config.toml
head_dim = 32
vocab_size = 8192
norm_eps = 1e-05
positions = "learned"
tie_word_embeddings = true
parallel_block = false
init_std_qkv = 0.0594
lr_head = 0.00332
train_tokens = 112900000
max_steps = 13782
Each number is 128 + 24 x the weight over the matrix's rms, rounded and kept within 0 to 255. Layers, rows and columns count from 0. Numbers have three digits each.

# o: layer 4 attention output (transposed), 192x192, rms 0.143, rows 164-191, columns 96-191
# v: layer 4 attention value, 192x192, rms 0.176, rows 165-191, columns 96-191
# up: layer 4 MLP up, 768x192, rms 0.196, rows 0-41, columns 96-191
# down: layer 4 MLP down (transposed), 768x192, rms 0.25, rows 0-40, columns 96-191
o164:128141134125164096173110165131135176145150107168171159145135138139157113126149098162145131110166152142158147105111142135124123112135138102114140127113119134065143132144144123137116099120131142152104137123163168129113145116103141096104080139098127144138135142112151117150157108124119110136
v165:121120109133123120141118134107125102115128147114149149128137178123125115143136111128159086127097120108130116076107138138111125152134128120134119128104160169150114116142120163063105131110162142101068083095154138119121142125146128108147170104126114134149124111142132116148099161087144164133
o165:123159138087119123092114118127077142117171136129122130119150110089125104143112094143125151094079122161121163150148126140120154125106118129126122102164109125096108129128139115118164162148072087172146113100128115123126098116109163159136127115140133120112115148108140132152107144126124119134
v166:126107138121143115131121071106129104184110126147133120128157113151140138131103158123134092070111128142128080137128122120102146134157122140166117136140105137124150134117113097103137136150122100123121139099154107130169068137165140099139132108167151115133143144147121124133132129105112154149
o166:170139136111115123097117144132116137133148118162147121110136101135114109163131138086150125142108125133144155110106108108146151107104189156152129124165083102122149128118129164128127126106144156127138128119144152114117148117114110141134127146123087115116134109115117140052126147099132111114
v167:198159114160130107106140124140157132157139112167155084151138140133153110127118176085123154126128139167083127141143086126128147133131142140129101146097104127135117142098095120112165127071162094146158120089125125114166172182123085106146153163152147138171144138108137096087099120190101118148
o167:135116130099128143126121108156077123120092129160166125143169110126118089167122088139115134144127096099140155114136163121135145128139119167117120181175129116113171084121157136111120137135131134148099111154137144129138116160164118132140131131155122109138171117128149153148129141064121113104
v168:167116089149124138153124127140111118141112153150112119141136087119130104132145099108131141122086128088112112144113123122154124093136146158113094075117102148125137135157129179149144148137132116115135139175136116069087131122126130132112179097102126139112085121147118145120136139090139102156
o168:120108119107121130122144099133150144109143120104144121122085116104113156091108130147120123157124114121129159108133129125088150172097133120145105147122103123125110119113118101116148144129109113120111105113146105161135123116139130134113112110121122099147106141139147095153111139143188116121
v169:154126140133137126126128119124126119119138095111174156117168138101173170105137137113121111097142116131128148127144121112112113125126087111091136140110134082125122112143119140076166133130141120108113122110141150133117120119160095121109135119143138115172136104145119142164159138099104141096
o169:127139105120141152125119119143136160115115117144134122128126153098098179150134162117108136109119154136147165117148127102134075124100128129136138117124136117123119100131109086123132123136121132140133149151106104122122102134116113084145096162151140123155107115089157145104134134132111141125
v170:091117152151147118124138136131104117153110103078162118092136117154133129119151107134067151122149130091142160164151085113119172143124130140144124121104133084107112115098108112122152114153116119091137108122107129121158105143154094105148139120101153145144139143115121132139157133100129097127
o170:136120111131141136110119157118098131104130122136115122142146140092116126152141125114116119129156110138122101123144137114143056106105095132144118129167160142138115141142148146117103161127148141149144143108115104147103122091151094162144105140126122130092119134122145111124143123176138104135
v171:130111110090105114162139157115156178151129126108165122143134070165131142107134153153128140173122144127146125097110155172164090082123142064126080114137146135125123144088135142121138121127112157145142083114109125129118136107155100127072154115112135112111115106141150142147135183136143164109
o171:141093144145131142125157107122144135114108114111143124139125078078104128115136119136127127121120144094123120143138139130131093087136136136111169107140150132125111097159105108144127131147156118132126140129117138124119118129131157119185077133161133134135115139142097095146099106123118123155
v172:144123117115095137097139119137177081174122148106149111102119145132108155148119129145118174168105103126124111118143145123169144084094096186116106174127121123086127118102100142118105116129147102161080136124122163109095160128142150050094124110065111134153126147175174054131130145149159172125
o172:120124095132131130122158134127130147119094136118117143152150117097139142132149140109147096110133160123129189131147150111125120148129121128142119102157114126117092116166133133114159154129107158122143147123091149173112138158148095141107146129138142143111129127118148126188152107112120122100
v173:130148077197120159103145090127103145110162122102140095130168096090121135145126131138129092163113112090128151141103127159191087132130088121129129089121139157111163083150150136120104109122127085097116109144141096121101131148122126121126108117069133103110115161151178140124122098172090132141
o173:120109126092171125152165119121153104115113142122120157134064136172118120135127095123126148136142166133125149141111100107100112081121101139150147119121145077123134146143110135116160117114136132128110124124105109093130134102141117103138139165139123132148156136135094118122091162159162138133
v174:144117128125125122070127145167103156123129143118151144144097097134151171165145120085157140131101157111124138162100118103111083112121123122188112130102144088122128169149125112130105160088164121147126138093145162139092129158126131134143090088146120164107144135134136106161125112115119078124
o174:125086164165113114128136126121159125135109133133121120136164124132146115078140144157117126114163131125121086181060150094111123163145150112122133134106154140103131143106126155114128152138129160126130141127118128098132153094123074124104153163098148112154099149113131150114122136125092136127
v175:118130121084162122103108164121151114183105158117126151118156137124108138102123142164159083102102119097154146138113122125129092075158176153085119150086085112123129119085113120125168141114129193115106142157119116137104100113112124105111148141155153087175144129133144107141105145167099124107
o175:167128142132109120123131116121125151115142096141110130124129112098132168144140126086151175108153117139184164112129105118121130151143110108161098117141136113102143150146142127111116145161155135140136116112125143112117122163110146095142113134122078154100114124123121137120135111160103110121
v176:120147118137104153109132152090116121158125094152114153156128172172129177108151103141098121151116154158093167101138124110132121158107158127117169173107118124106140153134102120132111146138157139135115115142152157123125148130116107138087139131149133125082147150123132120159132140124108138128
o176:116124154098163140138113139124158136128121164113125111153120113108146131134138161096102125101126107164119147132110148144097115167150146100125061125104123129132134142136163120143072126107121136146156120131118112137112135141125170153099107127086154123164117137166097147125147099125127156119
v177:116147086156111092121113163155158104138091156138119148126114130106140125134101119119149189140136156139138146121105123104112171124116092099091166132131135121103133147141135142142112114116142183156143089112149139143128152145146121113147161168123155124115112145156149124101123127090128095110
o177:123148127137164144139139090183143131106154112157139131078125153114140122116144146133140117143149107132103104133092168113135127141153144121153102087141139133133147112130118147128106111091097120117171112139178098128133121131121130148115089104132124129118134109108114125112121131152130140136
v178:135114123084122087139121126154145160118119095159100098157110164104152144093122114136121135086147126146118112145163102169157109141151131131148101125143120140140138142145186149110155147159116124134125128138122111117119114129141129128107141174128167124112161102121114114132140129122163121156
o178:153124125133124160125119079108137085146150130094122150092118139124109126171152130159121146153126142135149148096133130143135098121117122107090134145118121122145166121157115125120130125133123137097128122148140143134110106154132160129106132139079118140166118145109128164096072144156101136137
v179:152087133139103116167097140127123131090113105158142114121123108130123139091101119105156132149124102132129085133088144171121111129131196123109137131143149145147135064168114111140165145119099127146119141106088114175133117116131149137130104167132118140119121084116133135079109137153136087152
o179:166135165132091113142127127090133152097100115113196169138141122110105147154123118151124091130137115095112150126135122149153131136145102129138143090152139116133092149104174119130165115154107117108158143116096104097123106141134123123139170108146132111138089097103103124119146134112128098100
v180:159121150127136137135150102114145122172155115140136147143105167099122107101121118133156141165138132132144095145097164147131119123108116121105156079076138137143139121100127118088182119140160131140155106156089105119139145167164142135089128142105156146115135102109132130130125119164151093110
o180:143096106129132141171135126104119128102124150151131172118132146118106158159133127126116118118129120164135117151143160119112131146142146107087125161117144125152140111128106137114144112164103136132155113131139161142103105125131119123164109101170123132145079125132108125161120117139159178067
v181:171100119118094098093125135100092114125127121137085125105134104121105128126116135085124125132070105121148127136120167156151135117142087108160101122122151136118117164132103134129148128113163137151168121129161103081139141106161088090139095102147171124117127104168144120082115163145132122088
o181:095137159126129143133112146174156137151106121151142098130136146153133118125184117141106115128155175129107162139121126122099140160138142130071123142121176111121157120107115123152068120131134136129144098144136112182153102133149083131130148112135114101156101102136135117126091142083141115137
v182:127075169131129140087135097131157133155146120128166127137119130145144147133115162131092116136127124120163185115111134126116096105147118125122120132112132136126103137145100147134113095168095124116107130162148137160100140108126104128097137127129130134136167181156151136115158124139104120136
o182:110179133110144128123145112124140138124096095132132137145128124096169115147153120140145137133117119125112108084144128131099131078144094124139135140110118117134140118109132123061128113118118108148175145132122112098141134104099107079117132118131146156156108128187146128159130129122138159135
v183:127113160105083104113105105134127133128114122117141112124142142127141118145106116119138103140126122100137102142137124136171107133155102139098079119122143129167171124149149102117144154120110108131071156112174114081186108080121176127138131125148137144119115129113136084144105123134083129113
o183:129149102105149139116154150139139118138102167142138183137106134124127108128138122103129134152128137119137137161136161123118112117104145130122144086123160125121148135123124112188116141134097125086140104099144145162121120147134134124119133138120160098161135130143163124090137150164129135092
v184:140130128129158148154152139131103134112137088150128133112110145072142097140124151113098103133114096149133167104141130154135139135145128154123135149127159124164118113099145165076126099145115156129139118119086108158144140105113125132166141126125110100121166163131129100103114118138139116161
o184:123165131111127105150107100147116150098139133138144153156152098180121106138153103083091149133117101086110125139149139138109118077119130144140136096186097096130128113096152135155155086125181117110102150097140095112135128119133136125099112142128109206121113125079118162104145138105117138151
v185:164147127135132106129110144156120131126131155123137159121125138154074138142146163127155122105122175155173124137156110147108121151116144132145100158149144117146143138106074141125150131179155113160112114117129095117140126114149145145163113120125136127102119143128141131091112095139137113115
o185:153113122145145110085113136103156116166140141143116136125147102144142129125107125158171123146134083150132099151149141149136140120140142158096122099139104140127102121157148145127121184090089145119086159116144140167092135122088153095124147124084147127113161123097129114121147170118121131122
v186:159137123108144115117143142140144097173132129140145095148101122181125111163117135118157128145131129083079112138134128167166114193113145147110114120156147126197125133092085111142137120130146123139122122106160122109115143131141131108102164116091131155141122118099108114106175156196131180120
o186:104157150167105147114140111143104143103103160132141151164115124091120118120121124151116145135158149130136090110154116167122083129117113140158137124128108127142160120076132134111132148159121111093130100109136157148129129132142143129139119194146136122083141118130131137140124134117156144095
v187:165086184129112136128107148131141130112146155129124123143181137109129137149151123116124125136094135162147133095109154118073132124121139149162171141123128102113119130151126117124119147120130106131110133148125135109147128121122158117174129089115102136131127157133130109129108114126121134112
o187:111104090110145116151128173118083115106108115138110134126084111140103096141123138120107076118103141150130141136125116114147110098123151108102096158163126129112196177149152107138131109141122140128155159140099138125080139077144132119115164111142139155113130120103132136111135122109143115137
v188:144144106147133104131122115161117117101151128132143125143124130116113142114115158094089156106128111117135092118098124114155137154124135123155138142160143092132106146155104119143111141139133145127101126143102131097166119089130158158105122113134116106082133132145124168140118147123142114129
o188:100112168125122113132143126110124127129057118152087161147132151140094110108146139129171134139131120132106128122148093108129137123144135098143131129101141166111150108171132130109122136126103127140157124137156126137127112139129122114146114144118107095172121139142115105139147105111144109109
v189:090139159131156144118117178127155080195108166126149168102137092106138114150112096126136121145103116177111146108152143142112140122109101144115102098106127120077126101113129166128127161138114109129100126107137134101120128120132132120145166151116127122116115134121134150131122121088119146135
o189:155152107099097122143101132144077110102153127156134109148136150113127083118128139116144152108094133126135101101101106132174106108105151111127128119119132127099106107135107119157126138146134138141142095133145110112132118129140100109134103133144125134142165131114133189163154108137152081116
v190:148134116109088092174074146146111114123141153155147102126122133132127142134143124112126147148127098086147131118089126142149152129126120136160117116131104077159137160099103094112111160166134100121140104141137139097125133096110111112143095091127110136121101161113111158125121128146146148128
o190:127126120146134115104145129135120174124105116121171156129105126103145099118105090129120115131100151140117123119128107093135110117101090099126149132142158159092129110120111155150137138134134138137121096096097140101127095140148145148129126130133159092145122123131104125091114117135129159137
v191:117092109133073133107146117120104133128126161140167122159105111125132136117154077152124183123138123112111081134145139100138119104125149119141111124112152157160133139141138167158125156133174187076110143078148104128128090125103159122100145100162148107126197149099134106116174112119125122113
o191:167104125117104170080150117185119144096155123122114163171147145115159094164147137156152082108143133131148130142153127173116130150106124135129114136111110140094146178144128124107116130129107132141159131095142154094085135121150123143137125107123149095134100189142138102113118133144166116131
up0:139102127156099131168088126129138127128140129141107119133113146133133149146146126142124130086146155132126125129135143168170103130106104140092115150135133106092129083138134124065090122092094116151103136143126090135112115175087088110159157128132169104111117124139099110144123113113110105132
down0:119097145100118140158094118139104136105126110083110111143109143153150142128110114098136130084108127119117061108078156132144113110133169086120153085120134138142114078132153106123072129118134120135120128149135152101102104137095107092162113105132134154128108093127133126127122106128095125101
up1:127159123108129151131153135119107113156126126140116177133119107123107129153088122140127096128154154138126091124086158086115126111139136148102104133121151149109112081141119107110110160112137147177138129115079109149124107120107096141106144118148119148108135090111188163138113164147141078121
down1:113161141137158082158134113114163153126162152113145113095137159127112124111088137100119066103127191109158127084152114104104119128141128127105115159112091135146148146121115141067102160150154106166143132115120114124177093108119131109157093120119145178146116120148123120098146120093124152129
up2:092124132135112152159128112099129097157089107113120136139113110099123120117147090119153090137109100187092149142128108092129116114138141116103132145131159138099153136121082125165150141163155143069163177187101133122160137155106144129105136115160140133115117165152147133105118121111121127155
down2:097163107129145137150169161183134150115150122093129109133126106108166098158095099141102072138109093143142122097211140155095178126144157152127090130099097113144168123112084102137107140168131123124133150076169174145155140111105141075132161103129120109118093099100112097114167126115125162127
up3:118101102134086122153172109104129120126094102146144103127158156138090115093119081100146134112160157147095119126117146125136109073153143146092119091139112165075149179121117117125148131130116145120101131127130134142132102097171132122101141181134124181099142132137166122109155185103142119136
down3:140134119146166139095091152128148158117136139166105140171113103104123160141170134174100173161135128133109145106132135119151125124112124128133127118120130103121131118152124105114131122130129109107133119128168137148138140131131102087111105139103120122135152111114123126155127104124095135127
up4:118124156178150153156139127125083106142107143169163173092106095162040154160148125135157165143168163085173097139103134133139097135101121121111121075166101106120125127118107156119135099081136091119104088105113111125106075128133075158158119135097122165081130155081136158159162060158158150119
down4:150150144130148098121136119122143119104146133122142174107190154123144108126174145115114101131153114111126103118137191103155136081120139120125112119169165084106146155065080123162140121113128166064078141155134143117165112107142066095127127160096140180145138129115115112104098152139179115157
up5:112144121140115122195145116121143148134123109104171128151144140131135150145174094119131117099119138105108135155153127100109082099142133098096118128149151135097128171134164148091125103161096144125138134117178119134148114149116125121148134133090137139148135139160116190139109101095101138141
down5:133113122094144133093157150128152099112104135089127143131133142149145149119109146173097135154102136103148110135115106119155184160132143123102088128150149139144154134144142095124120147178135137141096174110123139151071129121093124100113131123119115127118110120081130082158114130123093112157
up6:169152086151137081121112097095154160102115135134120132103175138111151128152075147138140124148105113112118107099121146134104110134128148125146094153163117110114126104153161183124134101132147141167124080144124135157115134085147131182156137120107156132173154124133113113133147127103163134095
down6:092147108132151127120131129127130093140143152100137102119148136111101138134104161137128147117135089129171140119130112119151138127126093107127154146114116131097127128111122122179116119097161140127148139098132137184164146099127143163116123144136095156111116104118109086137108151074146150159
up7:133140124100139126182146120150147137116107121164130168127115101114137142131126110147117101104156130124111121106104132127110110155141104116105094122183147139140135130136129112128144142113138159138160112162168134165111136162189144105150157134106152125141108128115101165138140138115141119121
down7:085084174137115132059135142123121109118136150147044158095130173118105102154135138099150158127109156154128101124139130137117096146109127108151118111105092145162120148147109151119111126102174083139102109111136142137146110105112144141146157134140110128074127099135107122079160190158149099179
up8:105133154094104108170124143116172158103138093107139155116097109132097152163135135107138150122132138130152122120142138136126094129105107148078109192098140143100106182108127170129164057152107142097110125150108172151089137139185161147154149131125100115095163123168188131143130110184117058125
down8:107107129113128113093181146171127123146088147150084095123106150129141137141154111123101105134084133137098161130107136103074094179103159124148162159144091154128125128096113101170115153104138137149161135091117061160105050111112114144187142151165111117144142124114101161125148130118128105130
up9:133136118113147133117134137105125084093110135165116105135115106143112126150065136091152108130151174154112106166138135118117120153108139168117099169081132105123078097152135135111127134109145100113105136107125124130145139151134093115140131122114097118136137130137118169128115140114161140122
down9:120134110168136147107143104154098140139114125120098117102141101095159119116124158146109116121106118151156138136112159134120139102141128122118157143114146168078116130120109126135108152154141145114161129149118147116144068140124089153110135133110123164163094146082157126110141120134103127108
up10:131165099112187154133146177167154081145155184140164138116097165150163099147144122158157138153152124131159159130121146105103132150138095088129158097165138105110132126150113110127138101148118124112119130138113072108112073112150120140107188102134159124153101121158129147147119133121138129103
down10:126134143141123146129102182104125083120104132158140080108124115149159096167104127117130148135128087155175143117108161096103188117166145119117124133073134149124114146076106094140134131155117147115166173144156092126118170106112135145146082095158147100179121096141166170066169108128118155120
up11:117148139130094131113160140140112132137131131164130189078144117144155142081149104105168116103132112140113133106115137145161122170152082123102118131168091151070144116119142117087139160085105114137113168147150111153119104122129097117092097137142178097105122114106145125117142150177109127134
down11:142142174138145108117150113157135119164136132165104163120145180102141117136103113099098111168096118118122154111123098109110164128117138089124165104088134153159111128124067089092168114129143132143125115102134122125129123168096083081145176135124128122128173110136103156146104084124101144152
up12:105142127122142136120147136111169135136106103150102163139146105103141149176162093099172132132131124146115116096141105110110130110125119150107091130101133177131124109161104089134140134120113112112087191172112128095140077139133163104085122111098121107164125204115162160135121158142171124094
down12:099142157109124103079090118095149168110131168153127159157098118163123140129155113110145169114141098171101125154193132119138178166127161102117103135124177161138162089070124098132125126162149077081142176087123152127102163096171116084103107147129150113142101135117124128150135130139164123146
up13:112132187154170121116120091144137132100131130131072206106126145135154128108196111114136122087133133072100151107159112138108155147148136140120147147075121101075125144127138141130146182134151122102135104143108144172152155155120187080110131131092120153151129135120116163108050151095160133159
down13:136131092123122139111148088084138165124143109120081133109156163071126120135084174110110139135123195093118141160118108146123170091086172128134177108096130111110158111110092170102149136106121139095124170085074136154122115138110142127150100140071169144181147106167076127111075131116110151131
up14:128091107110143117152106121105183151110123136141122130136113138173144121137163142109093143126137123118141128134080131147108098114131164121132099128163124070135125086144107155156126114088175069135132112151125137094119112142129130132132160097137112152157115096084153102115150117151163097107
down14:113157096144128145130127124173121128134117136173119131153083130147154138146139099165091091149107143138124148159069139134097146126139115131135139107126124139147160155122158123118133096110159139115126129091162160124098123109101123126145095140082140105122129156085116135124157123180109153121
up15:151138116128073195119085096117112130101072084143147129117130158106161137164128181166127160131102171112106185077116136110191114145121159130164091142115123086108085109101093129135148151137118047051107176111148139140150092094122120159126148112180136146168083120100122149049149176096160074087
down15:144111116150086104140158105127102123123154103145126156119142093131168127171158157111136126110120177111102175101134184130122172125127135151176146118135163113128101088054125155086163144138102129115142122150158130142134135129154171148101136196144094123158089109102103182050109173141143126102
up16:131125130210101137139133086117116113130157118104090136113160113161149113095078151130148105120067130153072157152076128158146095110132162129087105137173100135132142146127127096119187081171125074141133121104108120152164149127128153146119149079156157120141164151108094138154146145135144136116
down16:082157092134099140128163091086109140136097136114157145154131137157105119070141140147132104087188123151108173104122120104081100129145093119118177175119124168152150133106114128132140126158121142103126084098156151112126110088148147112108103139151125142146127093123148102161144106120077122131
up17:173127099179138117104160127137135135166095117144095122094148126087100175114097165100147189128122118127170110137149096101136133129169114124181132119145151133154108167140124127110160144123125099135135146093128135120126146110106134085185185124153129153127153124137159099145118130135130168115
down17:165116109114098142110125133154155139101109088134135136112129146136155160129113165153188103129093127137144163149088088126128152162161155132110084166152129144149118121119103107116115128187163146152145110060127137164086140119161088091153135165152116137093097121135130124115115132111065121107
up18:170163116105099163117156108150127165142118124137111128151101113117098132159137087134118109124147081126061150138163136142132164098094132112142154127121107163144122110120101119173131131161105157129181169117135132120103128138098120068112134133123121162114122137120123127132113128144152126114
down18:093088154098141147076183105115100129165126091144088148142134129135139100135133178127174160137119092137109142109104136200136090130117124104128117114107129120101117132100192118129104134146150113104113183164117143095124194173051142109127119096134122116129137112161129138141114144181163151109
up19:139178090168101130141099122146108131157100112112124130156135092087156108168158132098131102101152133113091123128141129103108126149131092127130135116122127123152103156095140186122085136141135117131149114120128112128098130105101164133110122119114156146114089107161140112124128076098095105146
down19:136131117117149114145170112135097142133132136158156075138128145132093122117091131151117128158132161173105127075117094093130153127112141106105096117104106104158109141115159130124148120142169112130145148148120107145127139136100143121080139105128162105117119162082132099161115123139091164154
up20:116105138120151162132114116108149126165104079102104104113123160130123132142146173135136091157124118129116203158110143169153118109139138126181078121124148133124105105141111129122129126162074107106166143145134128130124069124109167136086125100158096093175127136111146129128112171154133099066
down20:128106100130072102112145160100117125185127107135102146164181112128166117109097112128162106128129129140154100131107116093132189132153160121130115124098120116149090131093123150120130130134128116144138167096157120134109075140112130156161160145161132131085121122131090113108149164112127117167
up21:163153106190112123131148093136141150117115155138123138135124125135157133100085147144136116149183133100162105132149136172113114143152132130146105172144135139103160130163151171115121126155168144139136146143125109117124110090120142083162126096184124143136126161129126128096131161113136107144
down21:140137133103126128117113141119111111116134144126126116129140131122137137116134156131112145127152159166091137108126154124146132085111130132110125113118136144135132116134112093128146127104154133129140133099138146107130120179142110105128108131125107145093114142145127097172105111141109105117
up22:168122117091126160153139119134164122179122121150119169143137119107133161124135128139119142110115163109088125165124158098120113122121127118118146146174111105149100132158125138138100095119136125102135095135115120117161112104144122126124116151127118144112127110122117161125133114204139141132
down22:131114116094112092068090106133108095127106114096109102120140183155135107144142068151140131117124090140140129163105110098094105118185124093136085139118125106108164207120141168137123158075144152135152129132122152063084163159092108151143148113127100123165118107115165154143119142192141095153
up23:121110135123127085125138097110140097134133115148145137165086116103111093102145112153101106141121143137138167126093097127107127138155089076121143148110130101155137129137140191123127077189138151078130119126154109142168148107143179112120114130177150104088093122137141180147127088170071136095
down23:142151128175139177164166157152115103145161172143129125109135084132126127138150141122114152159097149146118126120119103113112115109127098101137167122141113130141062144094086093151101147137150190090151142174140123075123146122180108121142143145153142101112125150115101139182140156149163111117
up24:116138112134142113177150114159169100111113120133132103104128130141120173111144182110149105073122112134119102135118166121177140178119119120103098144090125118149115100167134161112165132142112101108123162108113115130058113141136111118084104116154103151123116134115166166111110137091149136123
down24:087119115114117145158113141144110129099169142115138101102117147148087121126139087175111103140143133099170129085127151119087126156105119135116117134147112164186109130109105128119117135167093143104100133127103185115142131113118079088109104137089149131105132165132148116102164130097130108115
up25:138155125099151129137144082156120134157140108141135095099118171144125128145111111160134145114210121119132141118109146147143124134102120121173155121135128160109161167108164137090140089099159111144136117115128087186126164135141126128099137132104118159168133128140150110173131151141127130122
down25:095145154126114175133117133146148181116161147102130095135112129145123149112127123144103115156111091111142150159104178121158123136103136136183151135184115146126115152088116082135109117150099193165153175094104097108145180060119104136139115114125129183165142090166131150130113149116126119134
up26:168118127094157170114139116112139099107150147118131149108145159116108130116120127155136099149153160135133124174111129124155145121127138150123150109151138091200142117110134162105121132138162158145141156112094173095149197086140137160140177144138066098139134127119152128108124123133113086172
down26:118135136100145125125136163147121131149137130150119118131114131135119139125132114124123132133148116132115137102140129151130130119133115134116136131113134143123126110158139127129119125118140129142139111125134125149129123125125134101151105096110119126109112121137133118138118147123140132126
up27:153134103128128085115121109125136143132105122146141124077148086121149129146100184132106100110133147119134087102127170130145101139121087144153123142131139100095134117135128174122129146133139162181108116109132172146139125158117110125139130116145097121087125142109147146133099127127140134136
down27:148161114124161149131119164134122167146112093097110143119118152118107122118140118143158139121063098105165166123121141178144133156112122119131169141133103108148172163145115156125120132145111117116093137072126140144114130126100116140165130149123117123180153095143123202084155182117124103154
up28:142138119127149079135152120154087129159131124150113125115138153104112113154116165085125126120158125163110121119121106107131128139161138164147136126117146147119113119157122112132095099136103133097138110139133153131124161141123114135112141092081106167133132094125124116076133088109146102165
down28:121168119174081123127178099110107087137148152108137103128076127119112093131124137120134134112136121141148129117078075109111115104165127083158118127104135086104130119131164119096142081092126161134117129139140117165124131155105071144151134140135124126137086132127097127144129158121148100128
up29:164111122128109143139111134135117109113133146121105120128123144104117131114104163119126130137161119130089132114142169122126150139154086137127120153122116112126143143134129130143151132115136154108146131089140117118163148133087121132129127135126139100170130109125146145113096132098113163129
down29:159137124146116143115140129111099118140129167123147125139113122147116089150147155142133098148132142127144148163098140120119100103135091126106057142106104125130165135103103142156162156123101170138084110111107124122132139121109140115128122137116165097144137109111177140149148128121117186141
up30:077178138117145109144140138186165123125133091093108144090123143113123113118123124106070140090133181111128141121107138129114145120124178130151117077157132157103157090138154144103142127113138092136135095121104105115148095150116140139082122121143116121146132174144131168133089139156105129132
down30:119129112103108115105104143153152124086127122146140145104087121085129110085137144153130122108126165134129107162148113090124132116130108153156110118107126085161134175152119131105091123114115102118091109129193150146153056140144177132152122083141160115165101150154119129120115158106141108131
up31:143092152114135124134161122110128123146145135121123149124089092105175144148158162112146159125157130111111161126144084166099160121147134125131143102150143173161127097104154121087154129098130161105195129117140104111126118127113114126089106145113126174096089143133120165127130105089099144131
down31:122146118143169100109102115127112130148145133166115059117168116114126122149105172132119132138122124154132137111127147141146110117147113117135128112123118147135107132128106111140092148115168103152130131135150145131121116120136120100127151094136162098112145108142126103142116103112115123109
up32:102162121117089150157116125095169138124188124119131097123132091164112145142117120066122124143150176126174126126117124133134080129121121110160140197120145200097154128147109047129117087144180125141186119148102171072165132122137129130106120132141118154121127116156171163160098124123185126129
down32:150146161143151135098144148108108133145148160118121095120140093142145165155121121116151115141158160058166128131101095133106136110133097106169139122102130135132130139099140139121120098127130155121103133176152136101129151136093157115123156184142196064151108062152130097183125156125123082118
up33:092097136143126106149169145098163139180112114135143128118105132118169118117069126092114134098102126118118127106096152111100108136160114186180145095124184113145121111093107111071147113114126104146144146161119083112155139117100128118123086151111087163127107105125123132111102099133153161146
down33:064071123114092168105167096070105116154098135151121117107088158098146128115113089138115168122126118112151132134130089137148140130102117074120141151118141122116093131098113141079170132154133154143123136137122137174135140101148105157113139124157157134102097137117179130074107141146135137122
up34:154089118123090169130129095142140100113190182142107139082077121131148133131120143122133122107126131147151130156139137101097152142110116143135113158100122135137150144096127115099139137145102126131128130135139130151128121114083129110135112155138141096137138140150140099104146071160112103148
down34:155138112129146133105138165130112105133121121150121109126125136131125122117097147118106125161101131127132107140111144136118160102117118149136133101103115155121119139124119117130135142087147145129093163154093113144112132135112121129155127133147133160073115122157122128141110126096116133131
up35:170134130126161137135127137096157084139062159163124123118133151085127130077116164127128090132125130166104152145152145104118118176132100109151095110133101134121097114142101118134095127127105120123145128129105103130150117114131132137128170126140084149142107156112126126117141100108145130141
down35:145110165151131137172130114132134154090151092138138140132149096137103105143134112115131137128089149114130152119133108097131112082116124138118135101121156138156137149106137131118152137128118125139106156129143165134090112122134142126102082121120144122117134107157132148098134128101137109132
up36:120086092112090139156121067144144095163162120153095145064153161125113151133116152105110102090141155099129156130122139148156105165142122140119130086135133109122107135133147140129134093119142130100151114127144112136133107173143116137124129125124125167081091169153124136132092107086085151113
down36:113105102161142151123143166077143130135096124154087105137136136126128162113135110113153112151121153138168079160155106155141162125138126104151117138160130140143168154142117142106114132117103101086149136149143112095152131131138118142107141109095125109124076130118156161105099143095113129113
up37:105088084128109137169151112102140156144131145097127098111170140143085178132147077125122129114132162135121112110134120157106126113136063131109101141163132141129113135138058176134110138151154099130150106170140076114184114153078137117117101160132116143163087113088147164141171121064095084063
down37:104158129109079122157090105102110152106102090106125148138140179123100123106170131163099178113140142133150089124141132103134124102068165152149115117111178084092118108144155120112126129096122079145117117182105165166137114126127144113147120097124170107119128153117130149152115122155094164105
up38:150146102108123146118133101144162132166211142151156092107152147144146103142113119038132115066140115135141098095114168094166112083131131128093155137152155130123147117132122108133118116115134120135155163155120086110136160123160102128110193158116151136105140141120139189183147104152094085152
down38:148147092130143174138151144166107099140157126153122107110098112130124124106112093122078138136137151147119143107116098138103088136098094153082129070108105139127110180100118127123140148120117117163120105096115115096123128120162106127100106113138118167155122170139134147142148073136083101158
up39:128174118139115132142124148113138167126095141137100177191130124157107186114112126123106090107157114146129176112140147091112133123164126108119128116114134090094115134163138145128139144105136101151157128121133124166157133113165130120104099134161107161112108137117125151124158109091097120198
down39:136153124160126091153142147121152112060118106139121105140106152132117093102164142097150096144134106143147163126124129127114136126139158150116117130160148114135167125157131105079115105189094138084167127149128126171102131173117169071092125082117137135146157130113142101166117143088095172171
up40:143135122133140165086155143155129122103128157117122144103126155152161183128136089147102125180160146119077097122103125113098122119096106118103133136101093161138133129156131137158132137160099162108093131153120115121134122134120153111083156139113101083110104145091131125096089136124140142094
down40:148167135128154121143156135126135115118096123132146144128127120115111161127159166106124080125106106117148165119189093129111124122128129115114110122134098160076130132115112125123133100094122133128161130132105123151145149120093141140119138171144154111150137133118107122116130124107126172121
up41:116168118126089140141091142159122131141124137141119128141109121100133125157123147128120135146164146046185116170108115119134111090086111130123147151147156119074099130084115185114129134132098120127153104104100154073126132091163173140140145137136149146164109139154142117124087183143161113131